config.yaml
n_layer: 9
d_model: 832
n_head: 13
n_kv_head: 13
head_dim: 64
d_mlp: 2240
vocab_size: 32000
activation: "swiglu"
norm: "rmsnorm"
norm_place: "pre"
norm_eps: 1e-05
positions: "rope"
rope_base: 10000.0
rope_fraction: 1.0
qk_norm: true
attn_scale: 0.137
bias: "none"
tie_embeddings: false
parallel_block: false
extras: ["capped logits"]
init: "normal"
init_std_qkv: 0.0189
init_std_o: 0.0189
init_std_up: 0.0189
init_std_down: 0.0115
optimizer: "adamw"
lr: 0.000773
beta1: 0.9
beta2: 0.98
weight_decay: 0.17
lr_head: 0.00606
warmup_steps: 290
schedule: "cos"
final_lr_fraction: 0.0
batch_tokens: 131072
seq_len: 1024
doc_mask: true
train_tokens: 1063000000
steps: 8111
dataset: "wikipedia_en"
Each number is 128 + 24 x the weight over its row's rms, rounded and kept within 0 to 255. Layers, rows and columns count from 0. Numbers have three digits each. The size before them is the row's rms in percent of the matrix's.

# layer 6 MLP up, 2240x832, rms 0.0504, rows 197-330, columns 520-623
096:153159134151109102096174118121134112133137134123131102185130142197145152123127093183140134156119134118143120125094129105140120149102124148116138137121160119092110124129084102131164052108154096122105125137100089146149111156094129098132099104112121144117114124162142117140117143114125147115114146130072142112127103
119:113115127087140116118127120137109061130079109174154172119130113114120122113110164124136116115125121076113145116114137120134166153071132079105114115139087150109114103166168120129148145127102097113130130160151122106131126130125137112151114105148139188130147116124131128112124158102143154110111098150135103138132112
125:146114154079077095139142152129127128131127098124065130117160145168142142091133127135139102128126102166145122118125128141110112123199133104125150145117132137149135123132086115114118161124133108122145108112157170134124112117156090133119065134128092121101126119131133155132156135130107140099131146136088146129148148
098:123093074095123088125144104132144131119127147137110157121125147159120123119152144154116123126134114151113123143124145099062088095147123125184105112122188112123103110115092121146089136156111104113139117120144122128121119077203107144104157078129170105142163139151095159134121147139109104144165132133100131085121148
109:121152136117144117135078143103145220110156131117120116092164072132157114110113120122116139110116153127114129110082116201137085109084150118098120144159105137126104104107086139116135164159119159127120148134136121087110140143125140114145113137150158140166126121104111114118104110140108175157095175125123156120144166
093:129122122128094126110118136158133157110113156154133160115115142106155132144111108102130099136138139110101154146137129143171081174120136132120121140111147090120154150154137116115130145126084167133120114161111109105150140156092101142118096104137187094109137108140151150134106124150165114152156172138113116162153120
095:126120145127129158111155104106116152112141115097092131138129168152113131152115122127106092118163145131160123138149086109147135135094094111141154133163144119141135154153088166173141114140107155098133132123104157171141118098131063093106101136106111125102159145116141147115154097107116127134151151121130132146135114
098:128088129064144139108119117148126159114178105149099140137104106141107150168138153166122102116098153116151161128100134108126126137141099124100122124118147155115127099124139092115114122148097093167128125166119126114125142127123143139113095122144159077126140105105129127134142140144136121105157118110067125107174139
096:143155086106109161092141126111102122173086099137117118109108078106116168100173123143085135119128160100124114136118110088124134146133150157165127118172116127134109135118135159112153109133069099112099092146141119140103131091128138102110123150135178075093145093144081131113120096137145136101136112130108131118164106
097:126185148156154099137102143117119150142138119124128090126100046131153116082117142140126140083155143098145125132116072141125146132114155150162201164080080154187126140126120161113140118172132112091134151154103150133128128169117150137116164091083129171103109159132139135122084116112119114137128115137124174106141119
097:146114140100097094094140140134105114072092121140112165112141152171111143111124108137142120122124118170119104171133106076158069158136123115150136108119130113117114129107148101149130078124126083132115117090172096132113126154138119158138139121161097101105076103157109137116106126124117115104107120139151089080109134
093:079135130129136111089109177191083107123112121123152125168158102138188132134162141134130128134125132084106130162120085146142113124114143120115120171104134125134121095121106154099112106132135091111116158122162106139091102094115082129150119082136104137079145161100112127130142130117101145122094134137100121136095139
092:113119125175109093097133146171136116130111124127175107150128136128123144129145150165130154113152116107113132133140130150097127115164080171110084141139147120099099148143100112126139112100156089147090127082110100169145110137163158100133137128123148066142134083127120139123136138094098106155137130113077129142090139
093:083126130138118160120154171100084158109124141168095164123099180142112122127133135087105162163131162087131150162137080137113159121202066130119153113145116109133098127160115104124136094137151142123164100112135098128111062161113121144155079145125094172115138154125109088091103121092129121125107138133138120131101121
103:156184133104121155133090122141140056133112105139047135129131158139099117152133152125120109153194109118134142084100106117137128125153156158118162119118099085106105134125097182112137128133103107172121161109141129115105124126131119155140137074126114162120138123105118155118139119116163172122141121110119125088100136
101:115167105156094137146145148113152085117144119123172122144124098165126142105138101126141160134123092133139143140102089184137165116161159118172107126118120133078159113138133117158142165121077122123136124125089102145107106133153134145131141145164117125168133112147162142108079100119126131141064120126121137115125154
099:120163104152120106125084123126143121123116122119124139122129101136125107140176161102137127109129100172116098151131145157086113128130134137124152118127155141109083111122132111129161139130141088102147119082144124087141101125151089130185111135150130114140166149110136086147089136155101143149147109117134121151112163
093:155189135112084172147123116119184149143086142127129114156122109125093113089136123113177103118125142154093127145128112153122136143137145127148143160121128166127123174144129131161164112169129115122124132131116098102144118159120167185169102121131083126125121138125153122148145140133120125094105137151089100106095144
097:196103124091115122151125151141121151123181152110123129137172128147131148110158179103127100138133174143130120129064148136151116136094122136120144100108123130151121108130102114150068184147120155144143152085093137144148120146099134172109097142117140129122172097173115098176091141105116083138080196101104118068135088
095:071161152134141089092109152145137091162124132149128108078114138106139151122100161138079138134133117159134116140114131097086139165089135135153156116080138140130127122123110132111162131124129139163089146102124154132167132121113130158143123086090140137120141159158161150155096124124130190157141161108134116132163138
086:130124142149143161145069134088154146125119157126123132128120116112157129128156140148174137102142156091151101138110086146159103133126174101121119129082092136063160075109120149149145088123100123081075110163162108134129101146152127123167106144146106116150100105123143136122114163113139103141082156070121136133103141
097:130103102124140129173116166109098137168119134156167154132162141103151131155126128137187122133103138165154135109106121172122139145113096126149139160099157114167100163153124122109128125090132104114122089103116116137199133164147132062137146140108084131096127130122137143111157124131107162129151117123118123175122114
099:129125132095100128144142147117097166106140168136077141174160131134173141120149124128173087121142122145145141140144098103147126143125150119143160111084152131109126137137159120151121140112095079131130124165114108132144131068121073136148122199169108146162138123126138136147135119132132120090127148133141129093133109
113:102108141123131133102112090174096147154148120149124091111122140118113146130139095122131136165110147146135137129216115115109105165112107117126146123152156168190112107137112149151111150159139136119128112090114136114093115139119109122135079115135130131161149111152144136102157098153134153141155115095116111141110145
097:129080133092130174107140153130135094106073093157088155108102162120132122142165123100070143145088143149120155153111157116161179108104102097134138110146136131102167126165124158131129173138130151085138150151164140099136108097135129155165125127077140129138143132151134133150109130128162153117107104120114170094168107
102:190116147121172111189120099083131093148138146141104124158121133133104118171163138138138173084162114110093088083153145132122124112144091112111164149112163138099092218136160134167166114153091114119123136119137158151147162112111151138127125139131130161106114129117107143162117151161124111137128134148114176135141085
090:070067146116143139125097180129121132130110150120125156100137135134111123158107138130147114140120123070150158066092136112127168122184132144142173085124087119108125140156115154129139093138151140146123142111142083166085096122124117107102128153123142134143123100103105106120109139091142150125129140126124109136117124
102:145101131115170156123180110137148153113110129090135133103140145105114131163132112098148133094109154171099200112094134130142146129139105176086128119121103116140108148124114099178186139140101127129145166132120109110130116114136105130097110171121120168159126119091086078106119132146155154143120086128117116150130088
098:093123109104118160175108172078145134154127144102098127130120110119155086159126108092128134108175092144116128134128169125110146164119083146111096145129140108148163157103111114129115146141143130156156137138139144117143122168160151169102119135117125149092130156093122132138138148135140146144167133140134109124161148
100:085173086064139136133146100109142098114159134158137131099145123130119134158125113113136101165134092150154117119108152089115104114090089172090155128163099134138123098143156111139121145132133115125177116144097127091139123173098130129171117108154097140149144116155120128138170160146163134156156139121130107186111121
096:144119140147101093145129093114126087058182144088127126143116156183113126146087133137129079106156061137097133149138128145107095082156121125127093104109134091141167126131170092146137091116121138099167151101154112144126143132154124123120131147152072109155084152104117123129179122140091137153138136141094108131147122
089:152066132119145103068132176097145140135108129137112113122118111129121133099134138111114101156110104115155161113167118115131139110129144087105146129092149115117130124105119094122156134138122162139150100178150143150125136144107142129145141109117125168147163177150152113163149152103135170123125148138140112081142157
105:078107109114165164125123099116132119179140151127127135129140140124104126140128116103099183141097172158109134102137118188104125137117144142144098126117139129118113144116139118132077120120177142148111132141090125138151118101137136148125133156173119107116131157137119107104096118155135129160091137118085160124115130
101:126118139158126104153114161084124136159147131112143067118120163126188105135116157084087136155137160138114181193183136150082131150117131150137092125129152134180114156116129144127129129169097136181129097109139150135149148164163147109117140087131114135119132158081124116128123144153111138136182174128101140100134139
119:104091103109115118122132092129161131118139089144162119138124134094150099126131161127159153140103152103122137126114134122107160126098098123136101161096126144157131131158150108129136134128115106120144107112120151131131119160105156165152106126123131161119174128168124150122141143085111150127109124154150132139085103
089:158140164101134106137118123162120123112143135141119083151104120147114157146098101160135127157154124122130099103138182110137129130140098106163183110115107143146140100114119162113111149148120142136144132096125128149111157127134119143201141126099172111144130112161163136135138113139089125118138099123134144098129128
095:142132079155140074132094130136100098107129076108111101152127125110120133106101208137146092129133142106127147144140137175105112144112101091122182137126106136151144117116109157157128117122097159082135134097115184121128147133089167106116152108071155173121128175133157124139114115154110138111099147116172127081134104
110:106080080126115101111161121115116123151152167139135118141107094169140146113145136129172148135103084086144135142087124132154103127149104100148078156125090115161150135138107142140127186134100114083157129108147132106136151090134075094120137160137151098149191108152168137154109094183098142136139154111138109094155113
088:116082124094100133134119172133178146140127142092100124104101156125125119144087144142200141157135143162103105148122136134119071151066100110087169118111129126128077088116109056126118128093174108140123150110137066170144121112130119154113122143091126155146095093097137159097157126149112139132118136105106116101138130
102:123148167167109116126139105140141158107136130103150116101118095113114127132140168167147117126169105110147131146078114180101126126123146131138134113122137143101130084158124098127156126138128123140124128112154130113108108078110075137129164150127095140129137144138113123139138084101087127188101120127145137093118136
092:146134152170114164155166121130138141160128111100120153125116146124136119092108098135124142159128140131126159127142147099109151080122156149130097119104149132122139131096173106118165146146166163140096144137107122123110094096101140105142177155142100122107169153083131125129108162076114116116073117165151149097091147
101:129149090112193197111103125156133095115106099092138103130166114125142129099142133173085104159115138152156135100093128132123130122132142163134125138134149132135118100109122152112127137101092097101077105150114132086112116161115138127133142121158123171153132119135186116146115121151159156122122148133140131131072146
097:121137152126124142104121113177181165121155126152164161104111104108157134087119158113116134123144119155137141176148104100140098081118121132111109113141147161144132129115131138164121116147144117097127100102131150133111122173131128119126154167196135148143138119130126119128130135093112111130084099132139123129110154
122:162135134129126137131140106145094118140119121109084123159093146087114110162117125085131168139149139158148124140136090110148157136136122115133155124128160155098120166113148134134136108139114128154151112092115181102097151108102115119079097116097160151155103113161150134173094153135140101155146105135125106157149152
110:107103093145181109163134101125124151168118118148092130176099146114086134115135126097101121123096158142114137145181130119138105122115109098121159136130129107139100112131106161114161164150117099110141095109153144106147150127129089129160093127153121145152169129129116114117143144139132143117142159132120089149126109
104:110138158127127137118103134111122088107160138076132126130122138131140174154111076154158176153129122115112122146123147077123135184117180115096134119140135149106145137124146165155123120097165113081129167139111103112115144165126100121116107139134206139126120126139118092104145130140157127110154126162164111203099134
090:116152121108099149094133165098123172100099126107140163105127149111119132154156108106137124116152074161123149093097115133089145105119126132178152136131078119148098113125172166133145149125166154155151155095149113143115145120158132147185150128147108136101140115105130132149108098113136159113094113112161135113157143
100:157137165142129121128087108142118139155126121153138136115144150134137113127155123150174124135120115097128168138069125098167127112104105120105136153143122125118132147130130148132123126133146125113133096112118170127111184109156160068135125161068153167130165132186120144146099146087147109112151113120138197126147107
093:104139110129119088140132136130119108112110124145158142114170142143123118107122116109130117123126088168126118129182143175103124150153125170121057084120109120149152162154082136131105151140150144167127096116139135118151131141128075125098114129099137095158133142104145152136094126111134135156115115103112092166115103
100:152174128139139159121120109131131150146103123110125103125115085149101138084152180132129135125123124165122154125127136099126107121100117124160114137127166131143108105089096119115123108122107154142094123171142129099156104129132181099127170147133131135146117162118111129146198039101125130110127148123113162103131126
097:102149123167101150123181094141118098195099147091141122152144146101149130120133088156159143140123153148125084119140106096156154202107132125132144116134163150156074137105152118146129084144124117130135104147117133126116135186108163144108131123128145151118149122218148109177133136128149149113180123089159177137106075
092:087156104110145153108114131117142102151118147155102080121104098142155115131090111083098128173068140155100158118164136091109180128117116117117086136192138158126085171098139157140103151147101108207120125131100152125182111127163140109119113096109157148136126186132147146095156124123152086141134128156118112144136113
099:165139167132137176162159117097083168112146134108102135118102121137096111112164159069125113126149136152128155105123122090119089125095157179112118117158143105128111135125147137139123137123165126131151130106135144121138083131110155122110117165105106125126125084116104104108107149158134124087150128114142136149141187
096:092146118159132154128170144094107163132174118150129133101134116135103095134171122147130135122069131106140145120110140127141154114119144166106079134114160134094127140156162132111132126092124132125099129147157121107085117142132136135148093187146119124139167147150140125138135083118133122124141102124122138154111156
098:112122143102104122124103103105137123145157145106113148112122092182147109120093133112123144153138135136161118136144154149143117091127178142120113105114090118111121113104130134154142165154128126137123122136090164153096115153101110116167176090087086142179119132115168115150130078174127150111113087167150093157112119
109:123097112146131138131120112177127134131144139147067114108185106155127132127132175101122108120155117119131130097134065130102131154113137159147129136094130136130131105116119138120131094112164156115118134123141156136129127140132133113118117147123143079106123156131165132112133112127105141114143127095091131113122155
112:159109150129103079151144117134139099128111121112126120175115091169170120164123125132140106161148107147118124126103142152130115095172108142150140142106132124131168172140096115142112141158108122117168135143139156157155134120175105158097119110078134113106148132093140141144105118185125121128171131118121173154108165
102:104102145099060151144161135115144163073132124154129180104124115118118167160108127097163125099094171107100116152186154160156139121164139118120112128150135134110129129087150101145158081122147105068141101150178075138188133091122140125154096152203083097121078099106127143184116089125112183126092120140104116119156120
099:165117142076144131114147148114086079139148127104100171097123148172143089117096110093123117157124142138194128093146135121122134148129118145136136099171133138145124122133162116085148128142074085110103084128132133110156108148134095196115151138120138166112164088151150126126142083134116105096128140118146068166103156
110:130182166143091140135149143105098068128142091169112127104075114099127110149131092099134106207126147178145150125161095112125146136101060128089161139122124173125091137137145133107176156170125099122137123082133137152156111192120104124132115142131108130106124121134112136127128163117108139090132113131133125125123136
107:163156120106143133171134122141143144135141127132121151140167134159153141140135151109148126087110097159078152139144130134110146125116120113126146114114135145151135168146134144139099155134142174173153147118086098123133151132146111133102134126131120124113105141119100073211106119141105098131098118119160108118110130
099:078130143096142107129099156145130160123135126140129100112108135135115106121156139146136130139118119070112075140111153097122112125086152093095133133095069105117159128156131108117129114121140102141111139127132127115123113124131166155128132151135113119128142085129157140106125142149136156123116153163137107118121134
097:066091076130067147143147100154120120118127140133141154131167123109141123142118146155138153136103131117147091151139125136113155118085132169140145087100148142137122101127101145091091145113114125150154144147107148140141085152121125144161128107125144092129116144140141105114094117097150138156157105132126135149125164
099:119123163123124173166138103157098103092128129128144136127088135111132150142124141109159065091133131089119130157156137108096123135170110109110143158136127084135100137105172138116165064120120170158110081158163141157113165096101141080120153144116118137127123167117144137122119149140147130100122111164154137110148120
096:119133146099108129123117134129094131098133087101145129144148171098147138130177143151119130133140097148122156122120132112140108104120134130122142135105158153149162178110127087120135122130144168153131100083132146126153105089163090134120124100153131130100100135124111143069130127113122137099144123147118135118123153
087:150150075135133201129155139072080132088137103136112154108135169127111115089118135087116123102145133140111117126143166135113118141120110141160123145128128152134153173134128170140117140127137116170121134086158103123156135160144100124145141123101130104135151107114117135112099139123160153136121127118162107091151102
088:127108139125109158139075123126108148118158140096147098141147117125141133101143113117141149169130125103128104144084144108165116148096123125113164125142122154091134143084148137087114153111133129072133135119112130087132151119155167122154149154202124185131137091131126157143143106153112136102134119126184180106122106
107:079114102114108128077148111118121103138107132121159156141129114114156108131094150158153135135094126117123112148061125141096134143080088118164151134131131105094166150132136127150087143136129170128119128114128080137111108142137107147096118145091126136134122160165154145163155148125119130158138111145088170143148114
099:113153123141128099149170097152132110141099114138145144133140162158157162054108118158140163137106169145122144144172095111153151101137127141176083075137138157157128084109139134137140128126149152112128139150130136111115101148161144133120113090146056113145104106113157111141110118109118160107117088126110134079120126
104:151110159106099104103130134112148148147109110095127139153144167138108138128144123151196116104128109174140132134144115143121093092147163120138204124097104119131125136169085131084108160083102120105133125170104125158114122141124082146111121147094108158111135125115125160127109111145119123109172119128135122156133128
099:133115165094150139108057155150121119125116143117124166110108150132108126142144112111097087117147125162136137148119117108111145108139109138174153174116133112070117112134110120126118134122160111128143158095186142161112069110111175111105100129120073109149119149126159101115128169065126138119138121150126172135129105
097:133126154132130145119141112181076127139122106120092107130093120116130137098154127106097144160163147098132141109133108143111119115117094088140134131116138122131142130129116105131114131166129138121129093100160141123128157119122084141157162154131138096103115142183144125108126136136159105118168120124147186124097120
104:153098133124136150138099126125152110094106129113127144140147137151125128097112089153155145157160121164157143122133144111143089099082112148069198093112116118142131145114142129136111104113105127151164151128114126145153099178111099163170095162107106141137109118118094135176116107128093119134129097144122121096125117
106:096149118119157107120138081117132123157125149104145152137105139115157106141123134137102054173164104141135130120162156107157108083119138155196106136138142155093119104135124106143093120142136144113132105121125180115133102149100118149106127150081145170126114115131136164112110087148171139136152122154107129112103122
096:112104097166130144113137086065070124112116092115146135102117103133113124115151121133103135092132142121091129122130121178139138079149079129158147072144148107103123132133099099143140125105107105152167131131154118116091085126111153139097139118126093111121100113119113107147174132131173139117149147160120097118158135
096:122109091153153151187104151112121097150127150100127119103142147157174119133161161141109144094077111063105126088122079179144098114078165146116088115131107143146153129106113163120139144123133107117109177159141134110115104098129159146150112108120123093153132163112154117114114140157117099149096174120083122162176126
105:120166112100107155109123104120126135148116126132131141135135138126124120167133116096137132092073104129071124125146144150136119167146144129144143111148102164148097149138097161147098115095128107176120114174176142110150132175135190125149098080096109090151122089139158141109142106154111157102116080108138059110083135
102:097108129059185156127137109090119175119102115134121136119104132120113137098178123076092113131118165149131105090150108124143186109118118126098141146126107145127102089099122131104120079129121113119083106158148132095106110148193151090158140130144130091121124177163106112096143144115134162133124162141081133123101147
094:083141154099101128132134131141124126126159096106133139163128149098139134154098133163096126129143097139139118123132128166099150173143160137158159150119113118096112112110136147101124114134156078153156096117149132129103145096116139112121127142163155126063163082106154114161107133130098137153135129158134159150134135
088:146143085079119154128096140121129109108148137088122168108169123119121163111154141137140109094131139142149143156146127142134182130137130088100143145116114134076136129135115143097092157130138113165122094098140119156172157120109097118113114087117127130146106152156168134090167140143118142095117101117155135165095141
093:093113099101177137152132156120164134153134127150137199132139122155118129150103077130134169139099139124094141145116155152132160158125113103117173114146138112100142155133137171157119188140160129096140169132106134107145119134140127093141103130108147150141134108126189082143143138114160133173141114133147107133147080
104:111116102118125118140145156096133151159137150137173143095130147133156140143111118144132165119074132134105141114169091143140127170087128211103121093118136149145131134093124087100123146114125154125099158151077112102133109116068123146130132097101113131126114085133126086126111147079156121136124138110084120102141104
110:107109133112112095090128104141112132114143123111081125174145124139097111130178137126163161086133087120173102096120154191107146126132134141140126129123102140092148115091092145118106102156133132133144157169151158129156113127120105161128163103087171133111133137098147106119143134088138114168122144117114105120113150
105:108128107126182133116133137125121097111125109154128155164110135111097131158147138095136163104148138107151113107170108085108155153116133122123155139154117155131080150114093167122139167153124087153133158113151128126136147124146127149116111167168097159120139118071142140148134145125056129111147110141084076109107125
096:119069092137130121141106137145118169121168138157116194120185133125173115091136114129137117119168096112143137124129152118114127141159169098107122125123114124083160106117095108122072132147157127123133135122173125153138137168115121135112123113140135158159142106142169133153110119150138152116149157083174112126115106
094:124180112115161150095114148081123099108090111120141144145109114144116102094135184130120156121128126163120113140151126142118092123125102107101120123112163122108110125109095110137117122095093077131093162150184099128154123097137108124128179129098134140127091120110127120111164111099128135136131116170081072125127146
096:112115131108133107099109116119148125122155126124115110178130118155125133113133107144134120169107153118134123097085167122145087156129157079073148136146127131084136106116135142116148123149135119148148158126110114123084087126128122180146106122105152076107098117145107120143106089132126161115127159147141141106144116
100:148127146177125135109151127102103112077129145158120164103112113115087110124078132113099151101141129098127176149135141107147113140073082125145177118151139094139118128132191141130137125151084119132108103132121138141151116085111081107117122140129140139104135085159122123151083117133121099098111095127137141110124099
098:114079151109143099154153139108137154188110148155126105125139132127118153087118149120105121144126123150154117121139129091106107097180095122091102100140152167069127106099088117106111139126149079102102110164171094115137155139129140088146131078143139140177188110172145155145097085132142138133138147095123129144138141
095:149089163120139100147106113106118151123129150104156107086123098135169146120085095149162117135126125105125128125196119085111161113112158118145150111148162149117095117115154083144101120074171130141143108135104120170108134150147165113168152126168116099153106122172135123119081134163126141152112125167139122181082140
100:154117118101141165107124135141157124133097166140142111137158106120132131116135092104138147150115159113150147118116153128145126062082166136115136104115177186112145143075145168143134144116114149138117152125122121114131151159160141159131114090191124158137106127133130116138174149165151111149125126126109118153097140
094:114142140148114121130156083145138110137092142076101201141160103151106134151040150133120150142136097128112183104093165176142137114123119137116118136107115141157146155131140129142160137132136150116139127122109142158106125130141148168122133131122131135104095155144136121157147145145128128129138132168152115130081156
091:137158139135130114132127138165122132104156126108124088133098109154138141111127098125136132141108175133098163160112066107162129117095159150114119109116092132168124078099161101122169089086147099109133091126136070139128107102133164146134122070124117128148120134132185130138129109111132138122108148105148137175147146
095:119179162110156155125107117151140101152128114160155141108108116119132131113114107116101112115124124141131111139146123162172138104112188124123103121161134170115127109114144155114114106135127146126106149126111175160112130116105101092124132136152151114118115111122152129145107094135161194114121125141169107148125106
105:126106092158089127123129169167115094126106102140099106105140142121113107120089107087120151153158114124072153173130143134117093102159095136158166095100142134130135163143109128133130135106122128101116101142126133169153125097143102172122132104138153150132126082152106123144129118137135085099164111118079157131142131
113:149151122127120107141125152144150155171117133121129086109083110090131150070160148100080116126119164138106134126132085151132093109109132103101070147168119123119135099069084117158133104130122159108118103087145150142161132137154155142154130083078172124136130155138153092130149130132145099115111144138113103166167101
114:109161089122154150110110115132158112175113148123110119108143173126132135111129145118146184104116115095100113126116139127127117175074160143138115101146123149130124130142124113094151134120112094153119103112135150145162135151075124096128147165142144144072107130124122109119152117122148143153090126136145131178132164
107:122069161158124128143108155141115098143109118121134207151163162135097108137122112120123171135174131140144152128189151081136154095082107167090134159118133157167129105132145120203161105113092129182126165137118182173156131119116082137106161104144180150153095121129116130113102150148119130124147098091110079146115123
098:079139149093136157137141153127093149159127146168106118142111118129144142123135123103132141157137144147091107139194093096116089138139102116117130102139158156147094120098130109162158099088132146145139119111111107156129157142128132085149063127153161131124164153123152097108155128158108145090139119118147139104065152
095:134081102122103173154151138126151152120128147130107130129139082147097119088144133137135125124187116110146133150116124174149091118063159150146108125143113142095135078123112153110106131118125160155082174117121113104128103132158128138133134119078099122124169113088129100121110132121069112177094140111137142106180150
104:180115116147148129171124098124112135149130098161083126125158139161077166125134135078087107096119123109118151119157082148109117130137152152148102135130159118131135116107179139123115091138130121110142135072090101166157128086114111129079113115121109107124153117144117095120131146099147111098086146152154133117110117
118:127107145147100161107133112132124182150118123124134139150171180127137123099118101150135117129147169164084142188100070155096141150134134151176133125102139143127149149102094151177105153141168111151106114159141127110116125145102173115111082135116180134100174160120148132141126121137103140114103092094129177110078125
095:123113124041139115119163130200155150115147157134107104101134139146166099164108162154121155135111132109131106082162184154141133118147104134126139104153155104117188137127151126153125142111141086134102154134162112106150132108141147184129146074143113094130141124123135140151114165139167077170131124148131116121099149
106:112102127104151145069138144098054176105098132124122157126136157093133114134134109115157127111124127130176177132119123116106106172121129135100133089094101100108095162150114188120180094143129097087132140128122123131144142175151115133182104184143189157165184106122127124132147145136161140107126097095139070125096077
110:107101157098104125130156151087157129098167118131140123136135160141117116147112117140147111128089150110127110110115168160113128095094152174150110110118138102131112149136103168129108148120124099102175136113122061143180094137131094096133146134136057126124151130126124088121155137117111113174125132110117125153103148
094:133120139120117110125147133127112133131134136127123097125123068136121130150117101107141143130098141128087190095146143113095116098154085100113142136132164135103112110116138138120135129112160141140144141097177123159123122135114106152096127135129081123159111116148085123130108169114128099136139149155076106148119166
103:131116130119113149162174151141145113137148114146092150128125124148157078087146099136101106147136139140130161095102141130150130143150112104135114177126139151155143163075149140150145158159120147168133124125116115086078171138125110183101157149131200144086144131103084148167114128141116126111115155123092131121162115
095:156116173156128085132169153105119092177167121138117163123112110113086130151120144103122144112137125153081195109166137111122127132147095134149136140125095119141125132118116100135169114088068135153145126135139109122133133130115144112137120090090137154092127148138101125083128152103127134145125154157154117113149121
099:185151128122142106155129180109144162090141123133115172099105161120165141128148125126115112118131133118140130123125158113110175140119141160146122160132085129082125110159147121144121067144125116116145142113136105153084131098101151138132138114166125133091133167216147156145057122108160102101117102100144176161156067
104:120137111187136109103135153147133102131128147081110117099111136166175139115135117166153135135108081123098147125166122129101126105132146135081085163120130079098118099105152094096138105121128149128130143126078124158091147164155157092143151147152097150119140133115121118105094115108121107158141133157147162127156130
103:140138123142132129119147112147098083157120092131116169158143172095143127166131132131140127156110078105180152113168157109111142118152091137173139123093151167114125159112143113149120136101137161145139104117129153112132158151133117152118112142150190128118108131187101158101151137152154146112109113116115115117107158
108:167136135145125187113161140139145167141148126111125123125123114107118104118130083116095127155116133079147159150118144106150127122084095161150067095133146116075095111119131117095082138135105139137136136102114138104118093095144092104111086078149103118149151135099135131125130120140073185158134156143122137110165159
093:066103110110132135157145094125157102163175138116134156141149121133112129148123135128141129125075164107137137086153212101152117182151131142115126087171117140100121140162101151114134176135083103151131149156102122118127130095098165164150132163124060122165162130130136108078141130116065139130147193121081118157110155
095:117155164122160173104094138134100130139113154122136060137147130119138127150155131091153136148150143122098105147140102077176136157157130143094095143141177122120109147124167147124130125136141123116143124144187154098158103142111124116158122128145160134100118141097097113122124170181133118123195161133133163134095135
094:105142063110115128148116106134105192123103103150147157110102115095156097096130083116136148163092143135120152114104138100153137113170102124099107119128111141105102133153126137129081135139144077119119152129180154099122124130137100149146127114135148134149148108223131126150127108166113163113138140096113087160087157
098:112149136127140141130129118123140117108128120144116144101122131112138111135156089149098151151152129138127144142118131143114055181138126122095185139118138098099181162159142103095148098164071102132153055105110143163113087103118157118133099139120151160117138134150163133130110164116138095124164093192093146181104139
094:195126126118165119150105118087127136120162090113106150155139130119129125135143147140105092156138146136094129093096119158104072100097145129094188148140085099131138094110164143129150149125101117120147111122092124148093103137161098141165146111172103147121148148135153113132093112130107101158114124140097073130155120
104:132124141122145112088107140121095101119073092142106156105087153106150144149098143105134127106122153107124122136104129130096091133139087097132127119150125149112130163150114127150191170138151114078128169115107122094148143152135088095099093103097131130144121102133120127126150113098165089121170141136124116121188088
094:139140146139135109114098112141134120121155142093144138111152110124140113113159134116163113096099115102132137083120158152089107112111119057165107119179143128114127094148145102106120181084104160133141162108157083096112089111161111151164172111118127181124082113110097145112129143147080138118111119119093084149140114
089:132155182095119131142133150146094114119075119130094150093061101129116161154090149159107085120161151143106141152148129102172137120165210126162110119106186127132149091086124115139144113147135131164142139140106156138120169137123157146139107132099145140171123175126136117141174142084131071125118130166115113154127160
104:141162142127140103156104140165152134147118146126153110153142102133158124094157159104097139149139114107107120145136136113096078104142145130144097119146110103111082126098109140125134159154112126134133122090118136137138145087111125124166133127136104111105183164147090093112132126122105121106100120088097107088166135
097:151106132142120099111126096128149135124160148113107126120106133138100141118159124115123116149109124172110110092162134125131134103134095140127158149097124130127096113171137121138134172110151123160128155100131133098162151116083144099138117103078092118170148092136103122096184102114178115128116123120154130094136090
102:109092125133077133124101139136166129139137163122156135087161121138113125125129110110145129131137133135139101116133163162149106161122133106115127121138112117101112119117096113134174106102124128167169129114101144129153168120136105076125154102101154078118140152109129139120119168181157143133166092117126136153131096
098:174151129157152164150111116149141133128091106121111128134168145089147165129117150075117169160125143133100139113114152100090159151109089101107126165144122155080153144131138148119164117107122122138129112142147136124106114119152116156123120113170093171116104104126143117129099150115084128102106146120147141133122117
098:132085093144097114112153086132105097142156143169142081125160120131119165082155126110126157134103147108099134133145133134110052094096121111132134141116093160138109112114124090116126150091094126150143102119140142147162143108107114117192148090133145131145151121144101116123084113141114172123143101126140135120130117
099:118113138103142121115127153124140116157129100086132113149084123121137154095160139150166135180137139112130125096158127119118114137105140104124130129130112190127109124101135159133117142116147137108104116128112171183115185100144081136108136127144171157114152151081097175146088106151138148107080097143121117106121122
108:173090144154108133137136120153088089116130123124166090160125130167116181152124114137153102092158153136131140103121128124123096104117151136159090123130130116128160114112146132159114138128111115130132083154082143161165165071134139103112117123103163111143111108033114130085135142161115100161150154120108182115121145
092:105131088120112138102153105085158150123147143136104150145096157127130162143104106151129159114118172117105135128105120167162149133125161075136100141145139117122117150108150139149125115124092132126123099132115104162139148161143170137147114071139135129091131142125110115147131175080176110126087087112140126090156104
099:091072159126130144103155074124134120153144157118184152158117067106146134092114166161090127096144126096124126152113124108122144134119129109127137110165142147144103113124152108130127185152094131134114102176131132131160092103148155110125149147124167106156103132097105154136115165091135135145152114181128138110109097
099:077129147201161154115119139115129150144137161085109177166146120115153072112101119126100126077169101136103123154160130133089130114115113136108143140108146126129129170089153125125124169114099165181154132086110082151141124176147131126083111126145140149123127126119122144111149159111120130134164100131127125191137093
106:126156126117170108109128135113070123090113160083127119084072193083110151119114129185132142127122114137113078133097101156127108138135140133150139079125131133136117158103100095142124118176121120124129161156161133140136092148157121127136174112132082103131124137131161126092158144143133141138140111086149104110110141
099:134134077128147115127085112136136136136102110102124140133140089108117096139115125104130125128121098139057145126130141097126118098147107121116102138136097086106115127140169131148141163104166122141129165093082138150105126093128141127091111139131114142068098102128141137140186139154118091118152084150129117124143124
091:139144162105148139130169125114178076124120116146077125101129159112125127120118132108096055150139096168131093156128134148107170098131102100090117140137115119135089130136132120124154106174112139148098135094144100125108081166159112115108139155109138117158098145114109103145113118147062145140120137097115127095127131
098:072137139102124105140108113148136121092129119110167102118127129142162126117116128129058093097123135096102101111097117132113166107117146168137110127160112110117148111160110127107126114195149155082093101131108135152111128124106141127127127124121072064141119157135086128123170098132169172115108117152096130164095154